Weights of a small transformer language model.
Size: 10 layers, width 256, 8 heads of 32 (4 for keys and values), MLP 896 squared ReLU, vocabulary 1024, 7.08M parameters.
Architecture: RMSNorm before each block, no biases in attention or MLP, untied embeddings.
Training: a variant of Adam for these matrices, 204M tokens, 6265 steps.
Each number is 500 + 25 x the weight over the matrix's rms, rounded and kept within 0 to 999. Layers, rows and columns count from 0. Numbers have three digits each.

# down: layer 5 MLP down (transposed), 896x256, rms 0.0538, rows 364-416, columns 0-127
# up: layer 5 MLP up, 896x256, rms 0.0519, rows 365-416, columns 0-127
down364:479521549480509480527455499471511493470505507465460444517484488474472481499531469512499510527538516519489516448469525499473492516509497476499490481486529478496491468460480477496449521510485481486487534496477514485493509524529477495515529555521464459467528480495501555514474511493543473469466480499471517447485509461516482498502504525473543510515500521502473499455525567501457497520456
up365:521490493488450497536520500504472520490450514473499482538473458491477538493530556494475485505499518487498549475539492467544511491513481522496509498538514533503509514498505528550502505517470477479467494538461447493501509477486515534506471505490476451464541518480516523527531502474481489538549543519482485496526517465461522489498512523527500481485482490422495528490491553518487436490481
down365:526470459543534471502504507517501520504461481501474515461492550488475516472510457524507485506498483514470451518495511475571521501512510491511497555508476498490532488481503516500438503477541481450525504515543468493453483529457487466502506511535513490502481498523513490469547506484526491519487510492523503485465494497487523473540522504487497508546523494540470520463478481542504536509584
up366:479511488521504481507510521533483515484486501468537490536492499519535482497535519533491477529523482539518513489506531523489507499496509465491516504500477486515548471477526531528496465506526536515479492545449518474499495482474498486515501545472515492469509491553488508469468503505489496517465507513505529530524532507508503507498466536497529507473484513507485529495485489515465525528476
down366:504509525469488483502452500532496534510470539494521531514514491508532503530487516541487513512477475502493467524517553499465493464484557459519496473515466457531503501529501531519509477526549498470499507518513519508554513512485543475517499485484492478452484494525531472495492579472505492500501478508526547501491491504532513488478540479521489533483482503503518484507500427484498519496445
up367:511486513516496515473548470509512443487488541462479505564484505467478526549530489491494479467500482501516528478531491531507480530471524525510483500566499501464550497466452504522514495490513518498531468500512499498448488503497489503504508545515485473512508490485527516491492517533518511469504507512514504507488536471492480498489480510499479494506526531519445511509513520550512492498531
down367:491522465516508507480494483461516501485488525487486522514511486538528538515528510484524505487515498505506520526524525509480481421480518527480538497489488524497482513464543475500476471485494474510495515554487497501528494515488509497430512470499521502505465495522508538481467537514493493503530472482501487492497505509459482506500526467471479504497511491478509536481507510514507497496483
up368:473482480523490473470504513507499524467484485462515496524503484515458451486518495484536458506483488537500502489494522476503481476499508494504516500465478491487532478490504494504489532490519515480479473515519521454488488459505498521506508537463522522501485513548447512478514532468488476556485494503510471494500519519470492480545472536478540501489480500508487518510516505512500510531519
down368:516527458477477555546520508540539497512463501522475482495479505522517487516504496571458512499508478499505468458501505465504493501516487518486510531488479467482471475525524493479506509496479550491455501518466494478494486477441535509505535504518518511519485548466455492518518539514504535484495535490478496499511448487509497513498515516482497501543471509512530515509486481500506491510482
up369:495512482486493493522556488499533481510481484510507483506504555486512514506494519486546445507508502543494481494488505477517496517508508462477563499466495493518451496522479492500481496525469440475478446487468527480471474504538519477489484546512513474461516508484481530489448563506463524491494490516502548476514545488476479529495514536508486474484513485473482477475517494484444529466516
down369:475518528488512475515476465501494472483486494455483485560507499470481514474498495449496477447482560473491511484513492502515462487448504494562488495511540466517516515486507488504522500481477529492511478494499441515496510520488481480520461510487483497499504455517486500550474550527526526473511527489453506494529470477495474472507519469510507531506514487491504504488510483514471513517494
up370:547480485469475519456490507489500505459486506477540504471506493475498505524516504521510479530516538525484512506480489445495537517508533493498526485573495530475506505524490558486532518544507504522488529456508511509516531533488428538528456517485466504475511539482516464484479526485423494498490549522492544530552491439495493494505469511518483532493524487510467499517475481506517510510529
down370:506502505486551447502519536536526498539507459463454542510519492492460482504472509508474488497474534541496514439499521448473468528467473515533465435515520531514508538476488486462494496527500511519491507498503552514531461451469466526492506532466497480509479517550506538496500452503465464473465496537463530488428479481499514463547513514480534519512501464477507542504479509495561464494483
up371:464516491494499507526507455516451526500460506511503511497496513506519518497555496467521492486486478502523493535502580509486484506504519472496517492488486490515510514477497508495522468512508516539494494499513529498489486502526511515486508518504495487544542505534497482456508517489467466530496493492519538527467470510489510497520531513513523509506511514503448521489514491516526481452467
down371:430504501523528485469481491478479494518504550511473477504492540460521519494551456513464487488524520487501519529512518521504494490508484498508529507544498479495503551511507509471491478482537498488510486467531507513496507501489497484543523543496490512531464528498502500485541493512466482496478491496510502513486502549472513456477513503497501515486483513511486485462511524493487495511500
up372:546498477484492497492521468525487501490553493486541484524524503533484501485506500504500477482519498537513485513529479482504496508509483449476523490486485520553507501481489526526479538517495513513513456485492476515500509529487487505499470499457467490476482564481512472521519480496479509510499510515519510514463504511507447480466514517518484490500519529501493527516533494472508498478491
down372:442495496500468532507516485506516517491498491487500502516522509452484501522510499531520497470519549513537485516511508532502487490516536561462497504508515535473488504507473501511525520471473516488506549496513500533507513501456478512546519519521505470522469492495525496478486490519516460474493501492490506523480507491504488545531519515459527471498520531476461503451509546528500486512474
up373:480487499491494525494487513520513479478490478447509500512503446517506502489522543496523495505527548496547514505478523506544505488496525513454479531490494517496462468455528469482537487505489492497498508565485489503490507476518447503511494526446487506465487515532487465494524467508474527476517567517464463489501525496509478451494525507471536536536522533470481512533454524478528476465488
down373:488503514510480517467486505463525509482490494510478537464479547467519493501510530504488481438497507415524515504520496497501531535496479569486517506482485527516508483517525474486493487483520543524462512502520498526501528491516498511536514493485497511506528482484516492514500547544523491484504496488519471492482499535503476431507505511479488494488477523498444501483508504506501503503479
up374:538501475500492494514496454514485497504525475480492465518489453472506515505513509519512439483517498488508527492487509468516492463486453466501484484552516502493501457534545489480536479502472510470517489498492518495515481465511503529544454471487507463482542562494484534516510491512499495476477486499519524483496536505494488490511466519493504529497511526491484524470526476491537473478466
down374:497496495497496530499494525533525513494594483463507499522490476511511493468498503467472508492489521541520459490493514477525485520474496494496508472477516501519494489562508458515504481487477505533537519455447492543503480516489487502449502512472524457548493482474489487513478516482484513442528503543504512490487521514521459491545513507478522491496533523500502461507534491488538498538463
up375:544447554525480532472502511475524534470482514523469502531509451531534528479486471464489472498517521518493539519531514522503523511448493466511478481506500508517493500420520518507488547512526503540516512506489513501513485512537526452467471492520466455500556474471502472464494499507495500483482519532488454520527489446496498504489484495507508467526477508504477438502476539572514505460490
down375:491503507490424505493488458480507516515527513507566510485517502494460501534487519448516455480515483535488492500504539491515485502521490458539520513457511506495493509497462503498516479476498527482481478532528477457501462516476488521478552488513542481502533514500484494497555490479504530523516492507479491533465460488490520472493518417503467515493485555520437524532438479469487582467461
up376:543501506515504521530482457540534441491481543528499448477509479510497522484510527522487470491507513497513540572545513499481484513505466490504544494489491544489519457470506501490462479486456513491496496484520505521506521516500502520537480525476499458481542519511476500467513528541516528488521484531520492486479482486455485481485480506521452481516495512528453501481485489490503491493480
down376:522473468556510470491536519526511478506497488517467521483462493512516535482547523501525511483462461427514488486490512478476503497606544481504500520530508479509521481477519531488505470467504552504535515498458542493517507498493473510500479510525510520498520495540516526481490488492519504536514578538470523499513514486515467498518538501520507487503503481516495478553481513513510491519485
up377:518518487470472465501498457506475447476499508510528500521509458537533517475506495477570488500529526488476496459497489514496466503524500483508538487496471482535501494504513517494495503531501480517525528504456508443489522500490477467503500507481504547524534494494535500489520529512463507491470473507503524511499487463495522506495492491523492503530496535479447448514468504477523520468519
down377:483499535552455532479470499498486481481480466532499526509493487525489447530491482487489511476523500492505492485489513495522536505537555500536523488496514463528497504472527514525511494495479487482505445532501467497487472470475488422532479458524496502494487536484501475510504473468486507535501500510521472494505490529480530530529524517493510499517522508500526510505487481456485528502492
up378:536513528502501546551478477500501531474461472547483489510498486469565489437490495484505469522541491524492500532463550456488479491472517438458521464513463514508499540471497497516494521502514519502518538479488523452462488509477493470456509517499519528503508513493503445510523474513496481527496540527464516517507552460510477481520525508500498491479483526522468523499500529492512481488493
down378:515519505516500496478492509500490512519498483514497450469460461503523494551492474519458503440533489480503480516486443498492466492493518445505502521503491454542508470527551444534496492490516489511514491517518513506530471460465501483525501539455451569536499533513500543513510495490506514498512508537452499484480471542536467510488478502533452551471470452564487544489522496488474514541478
up379:531477448515484559508499502507473517486508505519472491511476508522494519460498499490556461529542525530491477476486495478493534493506471460499512494514478502537513504504500526516501493524540507460484499500463521517505468507533456496464483467466516464505454500508543543496515521539511474539488486515481469545472508488450520495507493501531488536517457548501489474498481460500514505489506
down379:478523520501504504492523498495502534525497474517507517510480473517520511481492546514514505461580525478495462491479487479503523472510513501514464501478473497485456514512486540528491495479461534505534446506466454528513512480486534513453501497536519487488463495543487531503537474500511492514493471467532445502506497512548534489502508499463515463531489534494516504456511505495523515537470
up380:500474546492506486533492505505459490534511494488516505511482520500486501475543509465526495503519511522537529531463468469538491562536525481496502473494505499499511479462522480482477510503561496541459487504480526506487500515535476517526496493517552472516494481505487491472497486482486462511514526497506510487479504476523493495467502506504537525517494504503493527500497529505499536501486
down380:501510531492524541471518455492479465547494524523500497485505475508506555544488474521501469506522500529455501492520522476508534458494513474524527468458452536502505511485477501515475463467486510510463497508476501491529548459489507497449506532498453532495470523509485453491545478476459502521428550504494507522495474560527523519534470516521505510504489529520496488487516491477481502505508
up381:498470490481455555471532467530499484506526494505516476498496507477510498465531531467514486481529473483531537471503527485500523500485487474498519493502511492561506538501523519470475509518478477508441508480499481510502491496536476526466475482475489499503481562476524482506508484483511490493468489527472475524475555483510504541455456518538512496486451559502502465559530482499527529469489
down381:467511489467542523475462443518508485489524494501494528504479472497522547532521511506497507521510487528483462519466513512515531484474508520551485525504487532533483496522500532523464490533533530515474476493518505502521551475489503498511503500484491485490422498508538482526495474520520507521520473457522448527505485471514471548529453455539521513506484496507529510528493473496524526547555
up382:470489499499494474500540479473463469537488512469511473498463557471517514480539503464501487486514522516497493489529474518476544530472488499466481449523514547504529495486460478475474468523460520475494451486469516511442475507491500533473493491429486450493475497521506504485480507476474514524450496497470501492469488504526442499492506499526520537505508495480500463504539478511491511548496
down382:510479518448517517499488477532520528501475511507515512473514505505554491490515518490488510484471483469485503511486528462528495536521519485510534470450484509530532484498496488520523498519499512523535487487482501504503522506553492503463497497516484495541515483552466503578512501463474443514472514504508465533481457489520508545528500485478473523495509482488476502510517499450480530472504
up383:519529505459468496510518512526508507474508461512491506520495506518506481487527496471533504511495509499505484456481522482485495523479485509468527516492498500508484499513478527528488461495496491506506518498507503485491435445527454511545477506487489517491487550534479495534479516524484455523515517474471514516527503476489456469513482483492497522470496476493504474498541481538446515454469
down383:485488485465491469529530531543485562491491500518485491532534513503533507484517489530456503495501529506503524480459501478500506454493447504458487517485499469484514498492471524491502484498430506518506524483472518499472509546511481491538496453497460494506493485486493522493467470467474506449521486497486499520481484499497522481511497480514499489475518467481513497507515473507477499530525
up384:488494496523499500523513457515502489501503495467519483507450495512521464493528516486523481495515486487481537481489456509475524536498490480510515530518500508530505495493441488483512514533469457485507479496457524471497481483561533483517479518480510505489480501503506504477516495491495482518515490524497492519517486482494483484492484524504498470475507551455494484498490505468536536494529
down384:498482480505494486486471513533496472527496522456475493482479465437531518553480447490531524490482499475491491473488483536483497485453477496512510508501494482513499486480496456501497525508462528501471437487503463509488491549520487512557519525532480543514491514506548489512488506504556467490527513511509507469511500543488508528500462485529477509519491472509504468518475478481532524521504
up385:450479512526509479495503495495489464500496522520532477551503551524484541513500514541473474502503493510494539513470496510494472503488446467483542510479501520473435493474439547516512507514521511514512475514487503492510484503514479508489445501498514516471479504558432526481483523499483494512517514546500468501508518479507507521529485539489519508524533517481526482488460569469481508455490
down385:511482478495552469537505461515477558523507546497505498526483504476557521549504473498489494471489463490477496520452507524502535491485483496465516487487503480533480498459513489477444473502538494489504468496491538519518497482531505506500504547494557488478478493494522499510479518503540517502487453546514485477479502530520512518466521549486500508555489455522507503472518525526488501492439
up386:510506531513520493491506488510513480513505466468492504499519550514506528447487484500532472528506527519467526523508489510512501516500478453502542530457482475507482530485501490516492549487442441493501454530490484495492454525528503539475499512476493531513514506538521490460494538488490500504521495484479461528508526506470530499515479526486524458449480542520468503543515528517471503483473
down386:517513510499474499547507513499445483506493533445527531510495507473522477521547510474493476517527522510490450520494517532484537491501505486501525563479537516497501503445526518513488540515499462477569507477528556549460511475525473489484466484492507542531468520546510497510473509501500487480469497521522512497480500483558562516548526490509523505497526487498502491497499463501474474540484
up387:467521538526491459453481520495542487532474514483516490519534515482507528523489527515479489515518519540475527503511491506480512520444512480477498513475487564502474507472490563541485515510463493533488527477450478511512459505563486496496479549485444478499548493496501523464499509523496449513481501504464530476477511480517546488484509503521521489464513483479495475510464472518518446483508
down387:548486555487500498465527514468527476485493509540515450497479541503515487470520514516460537487482504532504561580541454499517452498506500483451498517501492489528536510492500511520497485541483486535517473453493487520455474501490505495522471501465521506488491454545488468507484513462519546498501535546517521488511467484487494509482516467499539489511485495511520490480532517507479479488516
up388:520486580528497521471522454558505459503506493492545493533497546511478455485475488491527477490483474523498508543544496515524496540494509425511502502489487502484485508483511520529509518509475500490515461497489533523491524456498497477460466500493491491535512505498507486550518521447475511500499498535521518524489510480472543507515487503516525481487441494496463549525485510499504505499496
down388:459520477527527509514454536442501477482522528528518508455490486520513506509441489485473515503476505486508498486536492511511546504499475463495451473497507487468493530496505456486461455513444485497505455507495506550419556519469455497511504501480463486488508482480489451514494508470492527493477489459493477496503525505491517508515510465477522512512451486524503512470523471488533498512478
up389:523524462462506508500526497505458465519484533469481440480518482517529514495520518503486445474552513529483501522515536508496526486489505519518527526518470532464511503519517494512509509501529494523504453487512466512462474467492493512515499476529512436467498507517480532513514476561496458505495491485524485473487530510487505541465482485496460505495469488505463521485521513533526497500465
down389:492508462509505511458501498479556492476484532497498487517484494532517488476522497500455534496467509474479523445532514456467541521484529535524526497475474475506477492469503470546490493524521516526516484510477490475559520519484505467515543491514506516448503498485463487499500472493529529520494486493513502531508479484488498471469511464502464482515501518538461472508490493455498482449460
up390:499477532483500513488509483527506501462541507507515477516479450517498507470533520421493493512499488519498525540551522486546489489485488487524507469508518465515497477499529547522492506509525525487531535534510530475532505458517474535545503497490510483507453481561511513475480512531522516541498478503545487528489518475515511478548516531542482495545453508501466549515495531511541513480464
down390:496528462486524476551469473497478507529501478501529506477521483461512517504523487511522519532476531470494513491522521474491506507496540541527445481497524554521543526511545502476528501520489531549499502515476494488488515534484500475487523510482501536530505511464499483527519483448497480528524501486514449548511444504502522500514477466479478470473520509497531491483494465491520479517547
up391:511494469506517527528470489502491496532500496529521475507481542477499499477532515541503486522516526527508493537485538472472505493467552441465513516487500504511547514492488527540529483493528538530515463497498483504525488508586490485506477518492495479492533516500511485459544543518506461538512492502511500500515467494509481485485479517480527497489472480460532480549511466469469464487489
down391:503464503528535467483493432471514520514493504513478514540491515473508509550504480508543500516453538462526480473490498494511501469463520511499507493497505507527498500499481499528499526473466580521499547530490504493461515509486498532452486556532499567494517509482512494487536497509537507539460499471519489500484513519518497510503504489515476491532507475487563474540476531499531499435524
up392:500502505463480513477503461581498454512506463451539500470522511503524502441482503485503500537537511540503502482508454477481524489507476525467522459479481529545540510500503510505511483575499514522492517518464513466491524510458498494487499535512512475480532539505459508515525482531521521515444480519569499501500476500479476525448490494500475508496482536489467461521466496522522489495517
down392:524539488521487466530464488520484498499514495479492505502507469522508534546485491476489484497509510481500473492474460512469512478539476516569502493516539513507473523557520520492547525510528485483484473507515528525510524470515491497503459480461472544495476471482522489460469535515450473486507500500473549473517495493497539502505479524458463520495457528507499498526478549492482554508528
up393:542511488502534525515453500474531488504491441499486511501419518536528491488473498520553504532543484512464545498533506480504468514473501449461546472489519546504496516520532520523500451474517482495502484514469526491465506523512455496477494512476491490504509540511514490494493515498481492521533537527514543491497503490474470529495460491544503550461473519486487531492482488525541494485524
down393:489527461517523552485496522523475486464522467519494467502508515524485534509524477476474468471543519473497491449515533562503514515526454492486461528484530517503523560499492521485510500467478469506447468463470492490487532539487529524542494462534505522487486469515514509495519532552489504519481522481493516540510522506496458493507471437516510466491495460558464461499486514577480527487498
up394:535474473505468532514521490516528532473479452494490479520507467494507524495504481513501464507523511477486495501508488500469547501494497500511523495519501513537557517447519517515495482569478500505488483501485544520490492494499490502493480528512476480492492547492509523510547500500511492513548512517496479487491469507509538459474477522517494503531487546495472519503500496512508480455475
down394:419518518497465546483516520518512517501495445504491490465477476494536502559472500471487497479518501471487466495552508551502490480478453554475494471518538510510521510550553483532478504493452471513520477483516547529540489493466484485501491502521506486501503525459498515542498505522458536476547550468481466548526481496471538538475492525489507511499493488508517516460483493501450492499508
up395:497520511540495490485565537528499510513499535503500505483548540560520502529506609510473492523512517547468487457501523478534475540477511479505507504482462553464492494496525539490471488497510498487497505535464508513460498532516512436484504552482507462507529505521514494509509545503452544541484545502486469501479501510481509494492501524496520567473503510511490469557464481463472482493542
down395:474471531509488452502526528509492509465506532461533495475502472487520466465510525504553521516488492508494466532457519496461503496488514504494478471483527478540501514545492417525486549498441529504512527462494516494494511529513501506496476531495496493486498508499514437502467442487496457483512492501531498501493488480518478520460497534555535519487514520527463502493487466541536500510521
up396:485525511507498512490490509508510510504479514529521551517475475504500489497527479517543492517475543524507517501491519504505476538545458509480504486455482499472509499518525499520514507500496467521535506482551537490452474526491508529499523492517501487486497482535496487490497512494482507506521530506521496497449508480508510507483482459528518476533465500476502502503541552523536522474494
down396:521507544496474469468499506489518482515520480469517538512536505517483504489496535456493501483478530527507482513542496502506507506530515519524519492524526463466502484519489485501502470528504488488501459540469513546508517469507506458518488542492487506521473530516527546474525433465518465524529495481511520507502498445492479465506472548444489483506493492497517485546484492479516483504509
up397:510498497506503499492510513539537481517528464503511515516485523544457490450484498504470466481535499545497490474528532478496527519480498494504520503485485516473522503523506532494492491536539459514473480562469501447495555505529523510541483506516510438504528528472482485508524499468473527522522485545515515512493496484498530444513476504513523487466523518460448531493509481518473533513504
down397:461502499434491500487485494508501515525487476497509496518461471496475515455472530470531504481489499509528512502517457505468474498501534492515467482512509470488513489509542518506477520548540539533510507463526494461522483478538465469468511485459489498544518503470484492517475520511518511508496509476494488462481516492513515488494515512525559483516523463511494500430533497483527494537465
up398:531483526449521501535480481474494490532512477483530504491498525467474495533492479499511472527533529557498531521505476429500539499494488497537480502487474483494520533487504507510495514504437493532465492513512509473483456483512493467474504499479499499519538513489510488507479535508471467508528540532467504558537485505505498467481460512489468485486490521479480476546521470510471521523500
down398:426475490431536514491481554522508532489487493510535526519480495500532529511463477532529536490495536489479493539502423479509524482504478494509483516477519498484505477518489464509516510560534506467511499511475500532493488525471526456511548482477548541499491531486508500503486489481524491478539497523495505504498502494541519485497491545483461450522497507464505509471524498489504498507494
up399:513514505479467470480463478517487522455491478509488483488501452560465519506550498528508490511505521509509542532483517524528514502508428455505485485477472478517534470508519496515502528503509507523540469494499498509482512463501495471538482486492458479493517529537502513473520484504521477507506499520510552517502568502516493524468485480552529496491542533492493519489525494540541508446484
down399:488474486521493494530455497463512517470552530474495515513463474466519507491502495493482496494505518487505483498483468538526522499480463487564482470491471534497483474530482514532481503475517481539523509496513495519525543531500503477431528509490553468541496513506509528503528436469529493455521483542510470567519505479489525520486492523511513533516488541506528510491501517493476515559477
up400:479468505494497479516515530503522521472454491501492508506426509504505468490521522487493505514507509512530498490525509487520564499489501504493511519509483508480503489476460446488478518507539512446437496471534484472433480482521497521491520489502519469497476526486513464505512499500441491548500526500487491482459485521504526461437497514489493541495514514455511505539528517485522491498521
down400:458501508486498488494545473516497480517495466499510512504504493495518481503523486537486452474482492524474508465460526515520460482464515519556497438488501514458523523496500530535477518575485475542506436516566510500532478486475482510487513532495501517454479505480490477509548480479481532484547497479529495491548519472506478530460474493512500517522473473478499498530522487562493495488486
up401:489497534514505565496498477513523531495507474498513471530528529541524517542495501517545489559495495501507492487509530483503543517503525484516511513489457471512482505508458499503542495520478459478483472489481511500497459474499497467537499517483474486496514502455521534499535534497483473516482519490538509524511528490528485490483479495484511494515510523482515519511487464484497496471483
down401:472497507504491469522476495489501478535510503482458484477515508506502473495503508498526496474506500498460497508484481522456555510552529493511528497483512512498527510477526480498530491515516506518540489503539451501468544464479511511494496484527514494515484512542463507507511502494461467493481495495492479498434524552470506527492541492493477506505482488508551478506531513501460509535511
up402:524547493469485513548518484535456483467499510474535443519451474517500439527520536508511461510501491532511500503493509488484484475483480507535535510540524546473552476548516484481506509554496492498497494475461500500465504522551488508532487548489508478473525512513456527496505533452474486597513505497536476485489487513491470476500481520495465488491479499512485507558481471468478532530497
down402:462472534488483458476494516511505501508477474456474489495500512466524453491501487473483503535460503496459486478483520482519505527492525517474535503459489508453458505519476449518463520496474499448461510532499540530480503500538548543493477489443487474509503468498518464478501484489525486492502471469497520530526430490536487487477477508461521474511529467522517504531505500510513480500501
up403:524484500515511523484517494499497468511513454543522502484488499521493524485502476487561475522577444494515540495456489445534488510468510510483507471494485480523541526499506547490474478520530482478483536477499538430514485515518510502504487499510480516455551531486518487536496467514526493506518496500514534510514511457499524473478507494507448504488491535513490533514504499514533491495496
down403:500561479501506481547528459521520517487536516479505511477489517506455463503469504469494462524529491458526531511492491519495491527501484515453488518512532518472540496505477483523457468522490465508503507489533538526505485505506516470536530486499504475489536501500492504483522507463509509495533515500517535466501459479539486484476463475520494496503503498480559522523507481474535529500503
up404:568533531518521496509540477497491514507493497483511556507507512533516482496496504483511493493501505488519531511513549506478506476535508486500525488487488508521524538513536476496497502512525522528449485516506520476452479501516489524497477484506488506514509486509471507510457496518471542492504501499494503562479534471506514485460461505504527532471504516517486493516529476523538516458495
down404:525503486539493504538530497509453507480478511550522517473531513490467511487444486492478495481505494486492483505478519463528519480515473489477489531503489509493522493507513475498501513479494483466525507458475473492498484519495474515493501547500505531523468482543483526478517518489498524438524465475553504505445490533496509468565498476482523480496512488547493521492496517479498522474481
up405:466502561484508518517514482568516490476500505476539514508497515519487478525501527465505442518505522561505480521543511498495502504485451499510504477497465468476476493494502505500471516507484513483490494530494497503478521532508503487489520504489505524507473481505515460505496503497477515529470534506485540538512473486481480487506486549527483499517432526502511476533514501472483489477519
down405:493450507492505519497525544511531533501507504448506519497498519511525473511494529524495545488478531495474520519497540476514466513485458531468474497501484492523495491521526498524466504480463493486481527496486481459476514514504472515486508486475454453495499455510531481502494463482477515491532519518491488519534492468488465475501505495515474517491513528530497488486481470508504511465485
up406:527515493508470461498521510521523490469465459513535480495529515540508525464521504495493524498500498515524478468500528488533523487465475460462525499509509531527502474490464508505518514556510510486478487511506451496443491524517508491539470470505494479517489510470485512467508525483507517521480508532502521490467500467507472512470505501498521532506484557471521529498536484497496468481481
down406:507460453470490460538485491432504493483493529537456537499494462496512513515487513498501490506467539529511490544532500491514516483508521458490456492520482532502529494452496493452486495488498547514519504485482476484453525508529521528518523495561483500510526486531475468503493471481534560490537522532516518484519492529503493462504475493513506505522477503481503505468531487516498515515465
up407:480517479482506526487500455494542476479499528537535487555481519477512513496497506507523486537526486527472559546517535527483530480470519519501528510479502516485550487469506521547477478482496519521521553499475513488521488510539534479506498513482466427517533464498490540512551504530492500517514493473484531465493479472473490490505513505507512479498507483458491475542500486484470509519493
down407:499450479515509468502520485501460536485504479573466492501553500477501543548517462528533504524506496480448476479501534546484500469529489513517493537485488515456444497525512499527495488437499558551495524513509513505508535484456526485486513480479507522503484503527517504523480485476537481541485465477493521493456483486527533526487510488474488481529462466507550506477506535515514491501500
up408:533487482485485509454489473455496446514532464485480486541499491486476539526476496487525442521497506519499545510478470511458524522526460525501481491467539514514488464476487536523511517496496507509525520506512488463513510500528501450471483492466460512477560487497489516477504526522478509505488482505464466513516519493505561427467510497504555482460476522497471499548516503534519449434521
down408:501494484513529518487509505455534510494493525464473473474491538507532461511485513493476529473474478535505523492546545479466549497543495538515476524522505500506574506524444507533483479500530452474532517465502514535519479526505504511468476508510461519454517522484477541522489463493483486543499488511512507489474473506480497525472500491513518544500486504490500510480488488519542451448520
up409:466517500486483497480492470513490493533502543485493495494530499535505521492501474474476478506527498553543526501478514509485480508489497452491505497467449495505507480498482477484524489526495518496442493526469507480447511476548512546506489499488481483468520508501499444476531533466507549516513528495487537493537512507525475543547520558496471519505467473546521516508503482491490542472465
down409:536454482491474519521514480490486513543517567516502483493473496482511496518468511460519511527492495486505515479475472464480491518500540459478522507487501530469497541502486571500500431444507527522518550503522495448496521503468514490471483464496533464531495486487468483479503523472532509458480525483476526477531500494513465484443494451549513443545503557556500498488493467509486489523493
up410:520467510467495532530553529475513496520468535526533511499477487492492489479501524435477465500490464495554495541480472513490515586551479477528531521483496485516522501548495513495500462532447489513478480555520501510473501462501505478524463494514500497519486510493512485466495507492478513503520510539508521543491521500494508515497535516489480568466497519528475506494510553488527470501498
down410:455511558498523522468528521484469472500487474477532502528490507471467518525491448489512506511474501530488514497498487517476491471474529538502513499497495503525469507489508504449484502476487479491435470490507506539559518557513480489542493497536473483519490506462476525469465470464469537437479527490491481472546497494538487557485482499504512494458497517544526497484515523481509512483472
up411:520538490494461473516486501479502467479521508498535532531521528536528525497523520494496514482483535500515483502520545499507503488465521515493504470486505514502550468464472520497496489499466466505556510480492506496498487507487489499494509449523524495490489504491546493517528498533483512517486527554490462524516540493523464514488485529482491485503491544502482477521544539526485510491523
down411:519515485484506491532519503511481514519505518531460491487481489484488486494527512544464480504475526454499496495436490504540509470477524569519514532498488512491492464526501515497484465476513445489526535454504497511492486521491462497495514448494543523471535487481474487528490491458507484517481486531446470487507466520480484523462484491478472502483487502521515454488535489539509446499545
up412:473476493486514528501496543510481488459491527496495511508525502487470511451525504478547462506528506490513528508474529485499499492461485508468487546475485493537524427499462482493504522513484483489459487505502504511470477498479523495467480501492473484458509452533503512478474502507490549517477493522510496537540496506474504525493480514501466529479519549519524432557481491512456490519487
down412:500536539481438520489505505458467482469479503484449506492467519526479490532551490493487520511495541488508466513476500479497535543507478524484471504532508427501501494468511549510523490508520525481506499503522486535512522484494439477468456494492511522554507533477482509509486513491531494469482514503496512523514520507477449511532447472490484524458525517531510514550535517514484530518523
up413:518445496475503495516504527525492478452535485480536486528500439502507521492524520481502482557527470516545524504483501523468469503518513489497483525512468477473471486535542550510531475509517521536506484539493502515503531486484496522534503508490494481499499506529507481490509494468507491507539501524433520525494525480459513504520479502533532548481504516488460553564464492474492469493470
down413:576520536501500539455519482463526508502513513471524495551540502498544482509449507475513504493452464511535474507450479507504525501475514487479511478489521471537483516512530518517522521554519519452502464458542494530500517468507526419544508487503498484486505507524529508506519491498518520468543534499503489527474550457516500455487520536501518454539442461479509515499485446507513508498512
up414:494525547482511494497508506527516494511489481492503491522442508470471462503527512491514478544531540503483519510481528478483499510528502479537484502527491475476517447496488551551511465475512525495502460471490521472501528515470494515508505520469513494481544514551494462488520474526508481520478503519501517522472471457486468460528450486470490488483520500505472522526478513530525479501499
down414:522497492538479502482509448504475480513486501501535527504515507469506492505496466546508503482494464560550483468479440447521514514516498493512530490517513466573473520529527485477487517552503507468536509514543504513473490484518509480484505498509474488517491527531422464519520480533518523510521507504505527501476512480453484523498500545520517519490523493514495475542493529497527440516505
up415:475467516499512525485457501510512454473483479499499502492521483461504509516502480529486507564543474523512548502480529485498510478495505492518482495539487493514493541450499553526474476500466513468518471527486490510494522526534497546462515522469525494499520500483473432445483489540475491462499510485494515522514523500440528497518418496519487526471497541507512451507510463478484482481522
down415:487496509498461477491515497479490456487523490477479499480542493486471472512538518513470492544502531495536520549497486516461501441481470473525511473484501481494496480563461486481555458495487571459509481490449490526494481484485492477491477522559486451545531512503512543505434534505507478502513510491515525564554505493469503497457522490526468525486521531517475497506485500476478509465498
up416:533486536476532492462495477518509462516520513507504454484475484496474520467514511488497490493512504489476515522538517510520511527490529536492565472496487518529480506508471527513504502472507499503472481545499469472501535525525508502515463525448505474475471543524471476517498507513490530491493541525519508503515526481515503475479487548524490492487522554518431525516473534541533522495471
down416:503544482486508487527501481491435515524479516525493520480495475489504535464516520480466523503482470487477459481517531510489495483521495580477506503489496528513503504497477460539530505463536519529474541510496562510500534502517486482500500502477462501486470484504512507535530491460451537486463506463462486502489460550477494462503500484538496489463515475483510522503462473525499474501492